Part of a small language model's weights.
Size: 2 heads of 64, vocabulary 5997.
Each number is 50 + 12 x the weight over the matrix's rms, rounded and kept within 0 to 99. Layers, rows and columns count from 0.

# layer 5 MLP down, 128x640, rms 0.0229, rows 0-50, columns 384-447
57 32 54 47 74 52 52 42 72 42 29 46 39 52 53 56 43 23 56 57 57 55 43 52 46 56 46 68 39 51 50 62 50 50 25 44 58 53 50 23 60 63 42 68 51 30 59 50 43 49 56 53 77 69 56 46 47 46 31 46 60 60 43 62
35 31 57 61 54 20 65 43 51 52 40 38 27 73 43 32 54 58 52 51 59 52 50 53 47 42 55 28 51 37 60 48 68 66 54 52 42 44 49 46 61 61 64 51 40 60 65 45 48 22 48 69 43 44 45 50 47 49 57 49 40 25 45 61
42 40 58 70 58 48 31 46 26 41 45 47 35 20 47 61 71 52 59 45 43 83 36 71 37 51 47 43 59 45 41 51 50 61 30 50 46 61 63 56 47 44 39 51 61 56 41 45 27 60 48 58 40 62 44 49 60 47 31 48 62 23 65 35
36 44 53 58 52 37 48 75 47 52 63 49 42 76 29 59 52 68 55 37 51 65 57 66 73 48 40 63 52 52 57 55 66 52 69 60 56 67 55 65 53 57 56 49 54 61 34 55 29 46 57 55 62 35 43 59 52 34 51 40 42 60 74 57
40 34 40 65 41 44 53 36 38 73 54 54 40 79 43 36 32 44 71 57 51 49 51 47 58 55 49 33 64 49 46 14 51 36 43 59 57 37 43 52 52 48 57 49 49 76 69 37 57 48 46 45 47 61 50 53 51 53 48 54 36 62 57 58
37 24 46 26 55 38 44 48 55 40 45 45 59 43 42 50 53 59 49 39 61 36 37 57 55 48 52 52 50 61 53 43 42 30 58 39 50 62 40 74 42 43 46 57 48 63 47 37 43 46 37 48 46 61 76 53 60 35 59 42 43 71 48 46
61 46 52 51 47 53 50 45 57 56 41 36 62 61 49 43 55 40 39 46 55 41 35 75 36 36 53 54 41 55 45 63 47 40 31 33 33 69 53 53 66 62 53 47 80 34 65 56 43 55 57 75 37 30 42 55 62 43 44 75 36 47 46 39
55 58 48 61 45 52 42 56 65 50 64 43 62 67 44 73 40 54 44 51 48 67 48 61 58 53 64 70 49 52 51 54 38 52 33 49 33 33 39 55 42 60 60 87 47 44 62 21 43 44 45 41 49 47 55 27 37 63 55 42 57 67 86 55
49 54 44 65 39 26 71 38 40 33 28 47 39 23 54 34 38 65 45 54 39 57 59 60 61 44 38 39 62 42 52 62 65 58 48 71 51 56 59 57 60 54 56 58 57 59 38 59 52 60 62 56 33 46 55 41 42 56 45 57 55 43 41 52
70 28 36 36 50 34 46 54 61 52 63 59 67 34 64 42 46 33 50 39 47 65 37 47 41 51 41 47 36 54 41 62 54 46 56 42 38 55 53 51 43 56 49 37 08 72 47 64 59 56 64 42 56 59 50 42 63 65 58 60 46 59 59 55
38 54 51 41 42 49 29 49 61 51 73 45 53 56 62 68 64 31 47 55 23 52 48 46 33 53 58 26 75 47 32 49 35 39 59 39 54 55 61 75 25 48 50 47 41 48 53 46 36 34 36 60 27 76 49 57 57 40 64 58 70 29 59 51
35 75 40 49 40 44 58 61 39 41 73 69 59 23 30 52 62 63 66 41 46 42 44 58 58 45 62 63 43 43 45 49 48 62 60 61 69 29 34 57 40 61 53 39 46 59 59 67 49 54 60 56 35 58 44 32 67 46 61 46 35 68 63 48
36 59 66 56 58 40 57 46 42 58 57 37 46 42 58 43 44 48 54 45 36 53 67 42 69 60 48 52 76 59 59 54 55 42 62 39 30 71 61 31 45 46 48 48 43 52 38 41 60 55 45 41 48 54 59 69 44 59 61 41 55 54 44 52
37 49 36 48 39 41 58 55 33 47 47 76 54 49 56 54 48 43 41 61 40 56 61 38 69 50 48 38 30 56 57 58 41 28 57 69 70 62 60 54 32 48 33 42 60 57 31 28 58 60 45 36 46 52 43 60 70 63 40 33 63 47 38 22
51 46 60 48 57 57 65 53 36 57 54 35 27 34 50 57 48 41 42 44 53 51 69 55 59 42 52 12 62 43 45 19 38 51 58 43 44 20 46 45 57 53 47 54 45 53 59 44 52 35 46 62 64 78 46 56 62 46 42 45 52 32 57 47
46 57 52 48 66 52 57 46 43 41 42 48 45 66 44 50 68 28 43 62 64 76 67 71 67 45 69 37 71 47 24 47 76 52 42 79 68 49 22 43 50 50 67 43 59 72 61 69 57 60 52 43 70 54 48 50 54 78 33 65 47 55 60 49
39 49 59 42 41 46 51 53 44 50 82 52 64 40 63 66 50 45 69 42 30 58 38 49 41 65 26 30 32 58 69 51 54 48 48 44 52 38 69 50 42 62 45 57 33 25 51 59 40 55 40 43 43 62 46 58 48 37 56 51 60 52 55 55
49 29 38 45 41 38 60 48 56 52 78 59 57 53 47 25 47 54 52 46 39 46 59 40 43 64 25 50 35 37 41 42 50 40 57 53 44 65 59 64 28 40 54 28 16 53 48 35 64 54 40 62 68 38 49 44 61 58 72 23 40 49 59 34
43 58 54 64 61 79 58 58 51 33 68 55 54 63 49 48 76 61 58 66 45 59 36 60 63 55 54 36 72 47 56 26 48 48 48 56 60 45 43 51 60 72 29 27 52 68 65 45 44 63 38 45 47 66 51 46 45 57 59 42 50 52 62 67
32 62 51 50 66 72 46 38 69 28 56 40 52 83 49 35 75 45 39 61 56 41 46 52 46 48 42 59 49 51 63 54 52 46 48 24 56 57 35 51 37 41 35 71 53 58 54 48 42 38 64 37 62 59 34 43 37 48 59 21 36 43 37 53
47 61 51 38 54 45 30 61 54 62 29 55 67 70 27 55 31 62 46 51 53 62 53 50 62 62 42 86 53 55 51 41 54 39 53 68 56 51 63 56 60 54 53 44 38 35 41 59 51 74 68 44 46 35 71 49 53 34 44 46 41 51 55 58
70 43 63 82 52 61 52 55 48 47 46 58 50 65 44 55 47 46 44 46 35 47 48 54 32 51 44 61 52 53 31 34 50 66 41 46 41 57 51 44 53 48 50 44 54 28 50 33 46 51 42 46 49 60 58 50 49 53 56 55 39 62 23 39
57 31 55 33 46 27 33 52 54 69 35 34 59 65 60 56 56 63 64 36 64 38 67 43 44 52 60 57 70 45 62 66 55 34 32 47 56 47 34 30 60 55 50 36 68 45 36 61 65 37 62 45 47 39 67 51 23 45 44 32 52 55 41 51
39 59 49 58 41 50 52 42 65 55 62 44 60 89 64 31 45 52 58 46 33 46 47 58 72 41 45 53 22 45 52 56 75 60 46 35 32 53 60 46 53 60 36 58 34 63 27 66 55 45 41 66 38 49 65 50 34 45 28 45 62 41 49 50
58 59 49 27 37 45 43 46 37 50 41 47 38 49 35 44 46 47 41 52 58 59 54 58 44 34 64 52 44 55 31 66 56 44 46 60 68 36 39 59 48 73 65 31 60 52 49 65 64 46 52 46 37 44 55 46 52 60 45 41 44 49 45 46
57 43 50 52 52 61 53 71 35 62 53 34 26 61 63 61 40 33 60 36 49 40 69 53 41 42 66 67 63 48 39 68 41 58 60 52 50 36 33 38 44 75 42 72 63 45 34 56 36 50 50 40 60 84 36 60 46 24 37 64 49 56 53 61
31 46 40 54 43 28 58 57 55 36 55 53 61 70 56 67 43 50 64 51 45 34 63 39 48 61 52 36 24 47 36 57 29 33 64 48 65 46 19 51 29 56 66 38 73 27 51 34 24 56 31 32 37 51 53 39 33 53 34 43 58 52 45 63
25 63 45 42 60 55 60 56 58 44 28 72 57 53 47 30 45 47 64 64 34 59 62 58 58 56 53 33 78 55 52 17 53 36 43 59 61 68 40 53 69 51 50 35 62 36 46 42 53 44 71 41 65 57 56 51 55 29 45 50 39 59 23 44
34 55 64 66 59 69 66 52 43 48 51 58 30 52 49 50 67 52 60 39 50 61 48 68 36 50 71 51 23 57 33 34 54 50 40 61 42 45 53 45 59 55 52 55 52 58 51 72 58 55 46 57 40 45 55 47 27 26 35 76 44 29 49 49
58 40 53 27 43 58 47 60 47 62 45 51 57 52 48 42 52 41 63 46 55 80 53 44 55 49 64 41 31 45 88 50 53 31 46 49 71 53 42 47 52 51 60 50 58 36 61 49 45 59 48 50 56 51 53 52 53 40 52 47 51 68 84 46
59 47 53 34 56 34 40 46 45 52 52 48 37 16 51 51 40 76 52 33 52 70 46 47 45 52 59 55 66 58 47 60 42 47 54 27 43 38 51 49 45 26 42 68 47 38 43 56 43 51 46 38 58 56 36 41 62 58 58 48 58 69 45 29
40 57 56 45 28 48 62 67 45 53 11 26 42 56 45 35 41 33 43 51 71 63 66 44 65 51 63 34 55 54 32 54 59 34 55 53 52 38 77 60 54 68 56 42 31 48 34 47 31 34 59 61 36 36 35 57 45 50 66 55 51 29 58 43
43 60 40 52 41 54 53 53 55 49 48 39 56 40 40 68 63 47 34 33 51 61 49 35 62 57 42 52 57 46 38 40 51 53 38 60 44 59 45 56 52 42 30 53 59 30 51 51 50 43 35 43 52 56 36 47 39 55 36 49 62 69 48 59
46 40 53 51 37 51 58 50 65 51 34 55 53 35 60 48 41 51 34 44 34 56 47 56 28 57 46 66 53 57 45 35 45 60 60 53 55 53 50 58 41 41 48 67 58 56 42 77 45 65 55 41 57 54 40 48 63 43 46 76 66 03 43 34
46 65 67 45 66 65 60 62 39 49 44 66 46 39 54 55 73 60 41 45 43 53 79 52 52 38 54 49 72 31 66 56 61 52 32 74 51 51 63 57 57 64 54 37 41 55 47 42 65 41 29 40 24 59 51 32 43 39 45 29 52 59 39 37
61 51 56 27 43 48 53 42 51 37 53 52 53 43 47 53 45 49 56 58 59 51 48 50 67 56 43 40 56 68 49 25 47 45 61 46 57 51 60 59 55 50 65 44 76 42 53 34 36 43 46 45 39 35 34 40 33 60 40 54 30 57 36 43
28 57 40 56 59 52 39 58 67 55 53 46 51 58 45 44 52 47 80 65 47 71 48 59 44 42 48 41 43 51 45 72 30 51 57 60 29 38 57 45 43 44 54 58 40 41 49 64 85 47 76 51 51 58 60 48 51 46 66 38 50 74 59 48
52 38 50 63 35 52 38 47 54 60 50 22 57 73 47 63 45 59 43 32 54 40 46 52 67 56 49 49 43 68 51 57 48 41 50 24 60 60 52 45 62 67 57 40 44 44 48 38 49 53 59 51 74 62 57 48 46 57 51 60 53 31 70 38
53 70 53 32 29 35 45 51 56 43 50 00 62 68 62 44 53 49 47 49 45 58 27 42 53 41 44 48 39 59 64 29 71 50 72 18 64 63 51 47 58 72 30 40 56 45 40 50 30 47 65 55 34 63 25 29 51 63 73 72 38 23 52 60
50 43 51 48 57 72 35 78 50 63 54 39 19 56 62 53 38 53 60 33 46 69 50 57 71 49 60 49 45 48 52 52 53 42 52 58 65 40 54 36 44 55 44 45 60 43 59 62 37 45 55 59 62 48 45 61 50 48 49 65 58 39 55 51
61 40 52 48 55 45 69 37 75 54 61 58 49 38 28 44 55 48 63 80 55 39 52 59 29 51 49 58 39 48 41 62 55 48 43 50 31 42 55 58 50 50 61 36 40 46 62 56 51 73 69 42 28 41 51 62 50 59 55 37 35 50 42 55
50 70 38 30 50 50 42 53 61 62 63 51 48 28 52 55 32 54 59 64 47 42 49 32 48 55 52 46 53 53 63 55 58 57 53 24 59 40 56 50 32 56 37 46 48 54 67 41 72 56 58 49 47 39 67 52 66 27 65 45 38 71 56 59
65 57 47 50 48 49 30 66 54 59 41 63 39 66 61 49 51 64 27 41 28 56 51 68 55 50 61 35 59 42 59 62 52 58 45 51 54 41 39 58 49 64 60 66 59 44 38 18 48 60 31 37 61 47 40 58 34 60 53 65 53 65 32 44
71 44 36 39 38 37 56 28 41 54 25 41 55 66 63 39 37 52 58 44 37 63 57 59 59 52 54 81 53 55 47 43 55 50 56 57 29 52 57 46 41 41 46 52 56 60 35 44 53 52 39 58 40 19 64 88 53 46 45 48 40 84 44 58
60 44 42 46 34 52 44 58 66 49 36 34 66 44 44 67 60 58 56 32 50 38 83 41 48 30 38 49 65 44 55 66 48 51 49 30 41 49 41 34 57 41 52 50 49 54 47 58 74 61 60 40 53 43 68 40 36 77 47 52 49 41 61 39
67 45 44 41 54 47 46 54 41 54 47 36 45 56 40 49 58 48 38 40 49 34 29 33 42 61 48 62 60 57 39 82 35 54 50 46 25 52 28 59 63 54 33 38 25 38 54 41 46 44 35 57 13 40 41 65 74 53 46 41 35 53 55 49
38 50 33 54 44 51 41 37 60 39 22 49 46 65 38 60 52 71 56 52 75 30 46 37 48 45 54 35 68 47 52 52 44 30 58 59 73 44 36 38 51 47 61 42 46 53 67 60 67 49 66 34 87 34 45 43 57 36 63 57 34 55 41 67
52 45 41 58 68 56 54 46 59 56 62 48 33 48 48 54 59 53 57 58 55 61 65 39 37 62 47 65 28 49 42 44 47 41 42 50 68 54 49 40 44 54 56 53 69 49 56 50 59 27 60 56 61 66 44 57 34 35 61 56 48 55 51 48
69 58 49 49 40 26 60 65 54 41 46 28 41 39 74 22 54 48 58 40 51 79 36 36 56 37 60 23 56 52 55 41 55 37 43 53 49 14 29 49 49 42 90 54 48 62 51 54 42 61 55 56 40 59 57 55 35 58 27 51 51 63 70 48
55 49 42 54 54 40 54 42 58 50 48 44 40 31 66 36 40 67 47 40 67 27 52 27 58 49 45 43 87 44 75 34 67 56 62 70 56 48 49 33 31 17 27 31 65 89 41 44 52 42 53 39 63 63 53 56 37 52 57 57 50 69 45 39
62 40 53 47 73 79 60 57 42 60 56 49 40 53 66 55 67 51 46 61 48 59 50 49 48 48 52 35 71 55 64 72 51 53 52 33 46 38 40 32 57 45 39 61 50 35 60 59 35 53 39 52 53 65 45 47 44 38 37 81 54 45 46 46